Weights of a small GPT-style language model, trained from scratch on English Wikipedia.
Size: 23 layers, width 384, 6 heads of 64 (2 for keys and values).
Architecture: LayerNorm before each block, learned positions, biases, attention and MLP in parallel.
Each number is 500 + 40 x the weight over the matrix's rms, rounded and kept within 0 to 999. Layers, rows and columns count from 0. Numbers have three digits each.

# layer 8 attention query, 384x384, rms 0.1, rows 227-383, columns 64-127
493509500471532493505487472500516440456490481433460546479516445587457506581494441377494516535482481479508490469521476395512547477517497512491501490468532486486459454409532474510464542515474541
475427474600565513500499524535398532503433479426504516432533437457475465483519468511500460472596492470573518525458475480535501491513519494424451429465618443479550495563528456506487469472539501
488469537464496489447528512512458495528522510492612456573572510535504513504452551476494569522486493431538466502527489559461542469481592521483453535553464487508441515495509562456528456507485452
450498550522439466510529502539585477504481455489512505465517554495561497473450509496490506507560442512509563455492407475513514466521529492516425525492546528510512564455543494465461525417485518
499447514483469491500549521543482514521518472570521441492453474499479522511439458450458531446531562509494474537530530513525562493461459536509400493503470603491498482500494525435524521466511457
499576517504501463452566554496464495514593492495526489529495546516483508465493543525481415508490530490546448538455475467428504525484472493515512436425493549426439519523452541513521515543463538
455510510486501507461510539478519556500503481500504498479490541495528449464475522446499479471506502535493500520552527461531504475481444561498467544565452513487430578532462505587466488525403490
472570510477461499594445546570478513442506569555504525529551405557461503500503469467500504466504530572503453544546491478460517532510485541461406515507520518425575520454513492442477548494554575
516508426474464480477441474503436537464512520535508454453489568515434449439575506512546614533515473590514535558490514513507533524499518538530490508493512517605502505563512456475532469499489444
467464503526507514554444532479531542460476552499513498458538537567504463512472552474458523509484533550456455493487535507442525525484544534495505481530452475434555511474447550494515436565533522
467474487509494404444524511438525491489533560517495528503590427511458601426480474499486542588478417433476461526490497497454546486525478442473487477471471525501511448454521484511445513445540500
524468536520561490461526530528537601599523490427534505456502473525532485498480428434486507522484449461450466508565549497526461517513428498550473488507500465451509560456510451570524533494462496
563541484529515556517446540533477512500469532457525537408504474509525517500439491509566489445493570509544514515538547440529528498414450531403484541550542499586487473434522493539604559516391518
548587528458508534512529415448466520434516566470430481527525520482568504540519522490504448501477502422538445521505465427529540448486490498555480504483617552530468514526553453486518523510507446
473510495499538622516509485567485512489430567511482567447481435510568507520452516447449498522477485519434546533534537476516452579464564422474540563523519473484515487524563572540519521501523522
521419483506502528539474496530475462543473515513486507489508455523529518529536467535469545522488531511477520508533564520511444544456475413514579511551477493511527461505515492498536527466481478
508522569435452497477516498502473469513540555549482534475517492440512551513470503508499567568526547557489503515471540480554551513534507530480485482550506514507458477456433550494502458491419505
492489515522430506471523490448501577441570461528505455518508478472546465512476434501508507547540508448511503424514491508519561463477485536436455473572497575505506479513436534493549528469599504
547503483519492489458494502489444484484536493553469491574488483505439581547528413515405530559509488451491550556537398465484514507518447535490459492524589502481448489523562499483490505530448505
504455471514450501527474481499527524507496513539540437538504488468567469454491479481495530445475569517498503528479570589487533509517523532469510428478495493533527422556522476548481491523509509
493560500502544495516557472509498423466528559516472483451517542488509505554514541510450524562421509452516454477491543478511465564509476515586494461507454454505513536540485518557546510467490458
482486554518479446538464450510440491477568449496505480461561527508406472470584586465523516529486534471512484516450525490500425489458502531438572627436433528491536558512516522577563481557443486
515502506446498493525460523421460579499436424483426493559533463552528459488514448532524461443471491512484477525454514568501566477583509434630543515547517549484562519549474492533542510549490494
517503471449514491447481570436479511492470506500490488467464489490486439443489504480437482521494407570486548507498575440414486491487465573481475529519509534487561508452501521513536443490519446
504447488505479572534517466553406542497484474503514461475487490510481529503497555466448495441543512487460487491370484538518520527608519526466446457523518503577480561440523494525517471476546515
534560512528450452507506512498526503498483448474484493534551551490488512524518581532433484456524478480415545514556463453499530526457502564486546517535448490498545473439494644474516474546546457
528480541603570479482544533581509456488520433451493555441437507540421449577563581456513505548492472543513567575541446532477450568527568534487565463528480517482533506521444481505418489539537492
481476508472480514472541567499499495431494535567483545466468485493531511461470557510503447553474466412573505477453510467512570446519535494510417448571535462506576488568499471480469542473527489
514547504523522488487487503460531542503470532483447549517544534478457479526457451549564513452518508498553492479451553421456590458526467513448456529500556531488473521561555490485574450498554444
512532602545557483533482519506508551519490507471489453495534562508435527497477486551481481504494581505530494466518505503480494515453430484484510480477554506530480473445468461522539470493533461
522479537522508498532462507520486536470523514503490542465525441484499513529483489460532474470498567444499505516514478565461512503513500461519506513511445497466483510503452491503473514510444488
493427554449494531497477478478527465483515498554529463499523478499526501524487577423515489475451508480424539527524548506443546465569538497469472520515505507467525508505516509519494488497541509
486516525547563536508482479527499520492453421484489436535464548543501461499492546540545483523487452473506424481462537524530532520484532540413449476512511493523507498479575492484485471498454516
480481434539500487529551446462470534477411474498451528467573491522521600489550480442489424482550497487513467471484489504512510447525503486438483469445485492500491530491507557469518490439498465
489474515521474460539494525542567508497492557467573513534538483475480503510500452575455484532577560492510458527456523534521496551479452518496532456500454529571460550488536499498499488507520520
506506490520525484561515553476536440442488511519499510451468491500499465488475488507545471506540524446440481452526544502501466524478446571521517482519488541500482533502479480485523540521545487
570600487450452479426564507525541538474503480526532451501493501511504567510513508517517484514525523504507499531521515530588496511426504529463523505488447514518497529520447574492507566479494528
515480480533491501496470529463561495486521538509521487485502518456475514497524542523524471497469517469589493488470540491520515524522515477501547444517501467436514539536525486478443458558486463
499494419477474512532484501494535552434479527504542556437445467483470501478527515519534490448496542535494497451516510553521537488495478514468492466481511507575454513473522509509558555529474496
511549464497488529502525460481486557485486467506530515432435491542488543496550497495497467485457497447447542542541453462513526466547500508429464477453425509484469520502462528481544459511486531
464511479478459512478514479481493507500518512473481482458508517502505543534492435434562541464485505498463495513441439505501507534549532479525462511492501466463440504463466467475495420548470452
485473405495510462505489469475491415505493516524474540501527472506535510474450515491443477491500484527490504515450454495531468477545527477494520515525503485479496518497558534478513517439512483
483422518522466498472479504494546476555512498474458506538482525495483508451558491494478546551493439462532484478469488518512488501487522515534524528451483558513544477484439514454502513448559525
539512533528516554517507518563475520519532465535520426511480470499497565497477462499448531469422518496562426468518554534518489560476490479479496454501532515461542481495542538500468482475574532
589496519512535549463448476544462502459474495511485508478453509483493506454497461469474516497515448495526451557513512525483475486515519554473498445487505546486534469523514487486458475438457496
477467542495557511453507534498452474494534503506457500537506507503449529539522502435510521544512502490445487484462470462498518531498523482512552471538536492486458461460510562469464470542479456
442528500534468487527532527450490534476491536509555448515470502451491548451528469466564483497513500484504466447529491511501457474551462504544546498547489494460493534501509492513536523535484507
547498527495473489537493480470475495508561527495533495535489523454482484508551468488462483595465452527547534459468474537496485466421456458501563440484507468547508494479591489522550600494557506
495522452501516527529470537505492541501524461507571521512476480522469500518558480501471476438511554475573501504498516516471513530437479481522497482512488480505440469517505508547474488517515501
484462463559500498423456498468525448473424477541532502478474510471528517491512494461512495479466466447452552482526524523488490442486464480456514483523482470513529512498504520494470531400467494
471530489514516491494521478503486526484541519483456463436565534508463543533488492431504457536452524494453424460483455507519512504528541438507476517498585443491518493452476528496502549535472531
517508455503514470541531485519509502461494495493521480462501473443516508560531489507570487516531563478534480465485490426521499500460514512477484519460450489449527529489546522474535504476524518
467528465581517523489490471497502542508499519556552501510496527518480483512497550463456536547531505522434490487463472449452532485535519521457546519554428575552541496533530536517509443542505463
468436468555453525525486457514510519544519412477456448526552433538488521511478501515472630494511545522561468469485465477487475501492471542547506523555516556480542497467498467484541510516515552
459502524541452482485496530501506477427534512467481483467492496474458554486430492481456507515504487481469491528496537488537492482514461492477524463495457515532513522521528521440519510511519505
535540546459503514492531473447501486544506508462548444453506503460508449491460529503534438426487517469528468529532543486506521566499469505550520501470533522490538438500520496476465499530487477
531501523503524495613493566496515519487536472546459498506503523521488483518539533571473540513541486529498530464510485538476544545477506516486507453525499500421442504479503542559470538539506498
444461505504462475507514539448489493490466459501511463503488400488519483490455489527503494534544512545523500509557540477529503575512466499468497448509530444490548524513476478500519476515514470
488467516479441466543538475512459461474524505546504466495546514561519494540453524461482434477493555550475497440487480528484479474568517503546416529500441544520516497515539484448501476529528501
524497576485455485531534461537548514477573501454530558465452524522535475507551490484500471528488488491542515476614480554532563477532537457559509494491503498449429475533487470444468467476511520
499485481528470484597518469555428631519504441554533469516516501487472461518504487443544430494514490468472549473504513533510497509489490479482477510479445502459490517506453500543445475454439482
529497539529475503471488501454444436499483509421475518502531514498523525569487507486491547543513569481438488517480487510559508516532465522549452568470543488475526420533481510460565525500518521
563435501472483447497470493509504500542497529524463486492499495511467535549486520509528512449539487493488551548503494517502484513512498511468426505549495540509550456453538542515456468505503513
439504508485488559528478502454500475468501446520461534473484497481479501475543498571521504519481457524493525466496435583539498480490557518469521516530473507484438491505530542527486522534489502
508481545467515549524453510517502496574498511511563530479540500497555528560516437522484506545476529451515541487437556471501495508426506523472446470490530509497522466449575507496517473516463516
487466473533480498559456475466497475507511473500482526503476539517513549482503507456498521492490472516552483449538531545494500549547438486523448531488470498535448543482490526493486481491484477
559497472492477547509499483576484549455501493454497519509511485555493494501506478504550461477494492469505485536503503540475537556478503510530474470568513474430535535513491519511456517421437499
458506542498590504511528503478498480507524482522571424525531496551475532478482517556486463454484549501477511469482528471477502520516496465511507510529567455483520474491479462539413505511432571
539560526469540533505532528505490505427526506565465354487492473526473491486489481502475494454513509488515513528476468516461506491420489495535503511517546508497533438499454512486493513464533511
480493455536442486435569466496490549424505499514439488535521530508528538460541490496494473478480459545480506491508445553510506500496521537522490490475550490479496480447461494447493536484494555
496437483455451479506503477506458473517533519472459477528519528514512536520473474508514487491468509538505513583542496496502511513510453491458464496513493493490461502497544479501524488497493484
461439545534551508556502504454467486570560498533434443538508511549452516539486523481505545567559478507577565524492469495508517479477475501514490532495516475484515505444548486530485536475489461
513460462466446516559416505477497499496432450431493505495545466506493453490517594506479544468534485530501491511425445496503523478500538452507456506526487516498525548563559536538586507503531493
467486502476435458511514553514555494472584563493528554517483490473548456499524522516513549502543486590539492486490474461510487505517487538496531555464463518492479583510507449490528505539538495
528499512527501527530509525468492443468549483511524531469509481505508513511531496470428501482521489491523510496518480488581500560510471507462555525467461505497465497520463536462465529483515495
537494476493530452467584379475527505535533446468497544553495498466447496513569488463547469464494420560534485575496566522517566462452470548546455488429434492482435514506521509514526591490487491
517519563473517486566529579468540522455471495514507542469474564567496469482476524535519512483474505575579517515576480534521519501516519551449489515453543461525553573568444515454525482536573559
516473504471515513471539481439471490508560493531443517599511451574571490554428514509523403499475534549507528509493502462523538535490502493512466480463554493475468547550554450472567539532456500
442484489489482480515465482492488547446493444523481500465447498533476469490522489471459487453481498495503469525575537553509537549469520543459505524483425492541488483527518570497452541490495540
496424544497503549487456569507525529496473503481524507514489448460500501524506394502515507485514446446516496514587536495442474491497493450468477547477490517499472530504514453502441514436512534
472544522526552524475510560530516497530440523477517491517428489539501499445533449489564544485510552528462548506520492527553488446474501538468501501475506483566487479493464488520460485455506503
501457540526520490471558492498481491475497492533506493514549528498512460479603476581550556493496489483447511492460511561519488445502486489486496490523553458538552491536462524553500538495566525
545509511535510475451496513470525479481542496520519527486535536564493507536496459516541486532527475486436501548474502526502566551524486530460505522469496460476476511477557480536560488480454485
494450521523531528511530505495515517474507509489430473427538553500512490565502490453512528442488537522554483522549506542512493568483486458512477451491482461512484525543439546484508526543444499
523445511489453534535505487516499456470485477516528534550504486511491473511496461539473420512493463473526495526546449520487470540493459518456475503474507538460467481540507548541478517470480513
555510506478579465557510485503539462490503447496469542525515496500472504498520487508500419507474460496585478467454472499512527515494461532510444513584529477514496475506490473522529518523497549
497474523507492479514547551437493471522461470556481512479460510517478485513524588491479444533447519482471551512498473532485541521439520520533427442500581464472552488454482521591510508534512568
527497574408503500490521513492548494517483553494494516505483458459528498500466500545416555549510532552444513487505547543566448443436481476508547502481499491457514491519534495474514487477480509
518551506511487431505507512455526488507449473469470460490450486504477449512494531479474473494590532496507503567434508446525488495501511502522539488549484474517537517488536522466535451507539502
456544491472521496577496536484534521549520495525570450499531506486491510500453511483540459474476543552505490524494480467518480528534474433484474542540490585463487485482492566550532524558473558
538501498543490448506550505546490489513515498499452502479553517537513481498527517462526431468464518528434453555495540502544558520509505502482464490507527545550479526493495476506507511590457457
537456575451457453513551504481489518492488502512451451501493521567514491480452473523489568509486554573443490494516486478465503556466515474512483513486546526454493550515439488530549522580526539
553461497444465522566514483489511497519500469440479537518475472525530504530469511482479428477468438586535458410476486495541524514484488478524504449540499540485538510462557516496491536430471543
580485451482486554505470483427458453536443499461476453414483444597520495478449471566575574555390526498495519486500422506511559467521518454478529496487550437558477449482540490553616471446523467
488487555539441513559501545480433506510465461455568521415594480479390528475538586480547481527494402494457555567452499417498519469490472525525512548414561444583529554529515546476577584436451598
475398550497589450466533537508360481555513474454461495469545547535582534603507521441463471534525514492479517476502570519436496506459523501449488485492626496514470530543537488500523541440506423
433463484416561600508401545605442538504560460571454508547470503554543491505520567519561466514511497578453437507470518498479495552523494494445542412504514477500477560480567451474469536535518539
477480447568407505382491482444523531532486524443469540526502510489482464502544487480512561466513473487443566525572487396489473445550470495499527477473535507490539473480494546493501484441423530
495519492483477427549587437521490526481509570495502581557399588422499417411506418500492368513441517463504516531528535465453480455471529549580581481486498516550538495521443527548505549482479537
547484540540472456471530600493574502527437419456581457508462570486484542474460530539498435473419565514518530544560465515499501426535547503570622454521632521500510514522433455514566544543466469
489519469523475470473484523575480538527549512561479518477532485486543498480512523553468526501548496446542523534491525441518489487511525554512546510491428474556584464597440524409554485517461544
502556443536506463442537456559557558440516472490526460521528591520574496486549426531496494511508504610435465548579540496523480450522533513467557542476565528547507523502545475506550479546548578
516595403399496480515464531490443487419472543511499538525406471496524424476467520431521429548549510487546496512513494555542501522533453528521464558411516474570504502508581480485470552392474455
503531533536561483487526492477515498476479583553458544388492527538372515493514475553591514475496552510470444508516448551447462506501477484427439526420577491459416550469439496450460523540451489
523483531484469550497462425497550419464533507511495425505412555523528560459481410508475461469468537574552532478438462461480485568502505441498544496449390545532414560440347531543550492466479511
448534510429525546468523562445519501453511509530511469399519463527431494583444511507526481571401533494515465548417494505531457557538521467516501498428534445475515502513487456479485425551521497
555502495506505460473520499501581487410505505492467485436464501563533527505510507518496555550452403501547508519453557490493504496387510512508508514478382438436492508519506454593368491437510516
501582594529519532588468462496404558552480537461533495521410434620516483507499501540492553443443487503517450487482503482541533580535453492457526477547521537460585480505443526552485535470532501
479524368436562555495569548507467489540479489478537488580384512439465492531530445524557508503489512521596520511487434544513390513462483501488519561435514477439467502509467476545533513568509477
578495525497504454489495500515502564445591469470437533542545449414450511552462592446515454536519597461522505451484575535557476399476468523436521509573486473437448430487612488511513498530496448
494502487497426555559483548544492504501487440506585561384556482515525455570509520492459541566525573466460493437477514561489537540481577564539384440511404486445455496554535453554567446526477532
489472510479525495539465419487486505541465522510470507465486485511423502546459473512473466496476466521517537460477443449480473521474478458502428561494558573513402467553484530530435463412501409
537494513491426484500440483457527554463497564527506473494583552559518400441501450533494503409466450498590608478474570505480521531515558437506606503508539482518554498550509486438516411551441474
493476532534485512513512596540446512467456523573537477455450564519539528511485440511487478498412512561515524441536535466539532574457522438459519510494493475569540529501468532514574458459545493
515513553511433549504479482505458505517466515516446448528476449527516487508559424544476440501480625514524469409540441485573494539543442508580504562550458474506529512574528440484562527599531571
559521542521516480468539470434493512490552431490497542506409525512563510595486566435529520529503614529536466519521547495318505549526459492526463498491467463557493505514513455511413590475497460
494474514552483457537417457490455508462486476479468516462571530485501560499528545512529509521531536506602477543477452548454463467500521513526507497472507472466521497453578507531465505612478539
472504460538575502506553524446514583419550536537456552481492520604489488608429522500512547514578524552485475456556532524521531478520476456530434517453457407598513526366503444535430528546495418
471502631521496502555534484475500421474524488474402406516522521496412488422505406527511541488450502485461466495479523476484416461604574503521550481485512531546497535502551581601348522527521477
496421476538482527437587464465441578454499578544530494394583536569508500457493537507544474519530491459462602480512462519496495500444489581495459589479501508495492513495403525455510501563510555
496514500476485458461564544492432441538520547572483588515504500496459498543498525477442536497482453442622499449537507424492462557538514571547502502495488467422509503513477518504477549506491518
539391518501465430527481465486479612528540550593523520491500437445436526522448468462503579501497530481480399581527491518495526512583502504489519419478555475531558531584523585540481523496472426
449529566475517474488502530494509469536496458496577463526531428539526434475504434516415444466505439541469503426503518470518501472490535546524490520478448611499499540534510421460447535536494446
444499457519485477532622589425508512488405431409541498450486581490490454586423527552414477499560542455568538466499485527561462474515602420501485436460514496533506502465529439574546484468599436
498553404502624439509503475533497428404538499664482614550492599601440524487499542470518520499512527585469529672526460531543548494630507450544467524406478483540500498611393505451492571481478580
481489475508578529470486413477514480489456472501429563455527457534546457491522574442556508460484504472497560427445567486505478498540555415566481505438482490463542466537532487472509513450450511
540515461439535446490414517431621573536457453480509473432516390562433532479566452483485407457439514441514597421566525549565538545489497540520524461505499431469473510440463525486536521475513521
480510552474494487474530527547551528470522507469564488577531560531500525450507492517578480515483553480530460506523514500505537413521508448463525525518487533539475534552540486446462547499480444
513485476520494492526429535565542527466427513522555465475459520389625415514476452491513529588507509486526488470498482431494457455588495552487487511485511496453496464470527515526406515529457503
471468476581514452430482474475440482555396502501387488444478498388528515562548543419524551479591465547504526494497488496482546464460390544493513512406455496521479488438436422594429449542426505
465445484435667545511515478518578544504456560360510475540431546448569525517479445500474575528522485530471537529430521489526517482548461451510488503547508491454474550543444481407495514490484560
485481525470456541552565511581532489567511469435476504460478467494508434536496522521565491479460495537491537394490508505395501469596442447452551538501576517444494453533473454491582531555495484
524499450482489449406656465503450513483443431490508553520542558533462477522445469475498533482459595598486510553515488544473543461564440507560522505536571562541518480569508409499486511468553512
467470416427497513491495526557445494490567463568505537614597492501492464526536467532529488521546480519487494490530471452485579499491565427470464459474543459531447431579496531532466409415491509
497492465505479543441529468466542468476557518429583500494593496508501554556525467478458542407527501503554565542482518556485505475468424545442404533479521450473486546546515426592491444460546522
513502434535534551566509534487515458505574499512523494579479470463410564517478457510576448493497446552510533541534544411446462532483496488521548470460577502496554486494538595524563500516485517
557505502477434543489492486414460441543512508534441542563443547494501498547501418534423473436491489485473556463451480460538512524452500442395489409565496565550533523473553495442548458511447557
504492489510536451421496413539520418576529560541544527472502418441419459420441536589468459481555506521514546487480532533510524474517465419513504449589576453508520560466552442483528545591526513
509424458373435506528548452519452501543432537489560495532558521474383438549537457520437502490494513493491560509558429498465549515493484518521501519458508501434493547499500496490469482477493450
507501527516483563349450516499459549482491481515494521529538506546509494414461451467506473511513445509476470481475512526521505570521449460501552498524381561505537525593547437514585526520508507
544512519382499504427446572446612528482487566566512510545469491457473552465492549473428431552486558554516506437488525487569517460552522516457570407471521511462458513487524503471505494498504489
503470564443470457523459431399511541522498498566463583530537494465494534540487536513515497569517395451414505542531491454406550484494524489499503534475550456445448466484444444517557475563560634
560411558420453502531496557553548368464562527531552440472429449560519529578530549516539553467403428493473484492514464523450544604461427456526491455485478479535489546488561554486428492524433499
477550463518542512433505492435492480511528480426501486411477481543562449478501476552486529459517566510521398516469541415532494509525603511477544495569548529559556450497578459593536465508545563
449534501548517437529511493543616491548421543523532470473502509469515566523488496474491512485486503466428464548450408501587451562490522498507540390486338522521473491445496574532523449558463441
501480519528573499521478505487477444456509572613415431477518533436513485423482463636580499476467520551507460539474565562452483512376458541414473473535496524463540500428477514470551534468495505
475502429610590537506518477458614521588504476537554569472496508522540490502530349561517465508526541549557489559482457412534518433584479557504454537449480583499545475578481498519542505500453447
468514514554481594589553493519448599490471493515478577468511461552520489551490445438602459481542472449531497398475456496479459487531474456526494523511479418529513534493496555500488469506524537
461536472550461560556495542490538478427524471507353546526472494445539442551494516556517444457481477570461508466551593520503514517459533467487453550467605491541451443517443514553407569508595471
464488463517507465506460467497505508559425492479452469483428523566502501512473443453476507490517449518629537490521471536539448470461428471514516572504527455492459548533478495498524506457572546
543475528557519471498536495442529472583430499467466500504503474512518555520404501581543509439537552481533551551522509488419432455546500519468483456496492454525575479495511421503530548609530486
517492540506552486553551590385527459477512467446492505527493473460534506501454420397534411548553540460481516544435515472540468521460409414414449553412570545391503530545501497492422521488490478
525458455498511450444490522545541466626516478494527491436470485466511484498558525533511476496629448492482462465464488574373522522501478454464510529598550527548493530500556485537461466475502502
450541538467552537471453567515514469518504514501621550521632541462474406516496536521578498527518492508576503458554441440533527510544414461451468443507475458560493469448474471513559401498457523
563514487485507560563486551515390495427534569463477478470518481529508495507478576493605554627492521466474490538493446461528515508542502626489543540509576537526512492502469499510477487511390383
454556510403568529449559502508576535507494481512555494471526534469534513514508495563512475528470499517564536543405497490532506502541533485483537438568584513544562496508452499617560497541540516
510519503466530490397461533556518450416524526444478495409482529584460518482535472516539469464468472601491447498480495472450425507434542560417477499452520514486510448496493433478504486480461447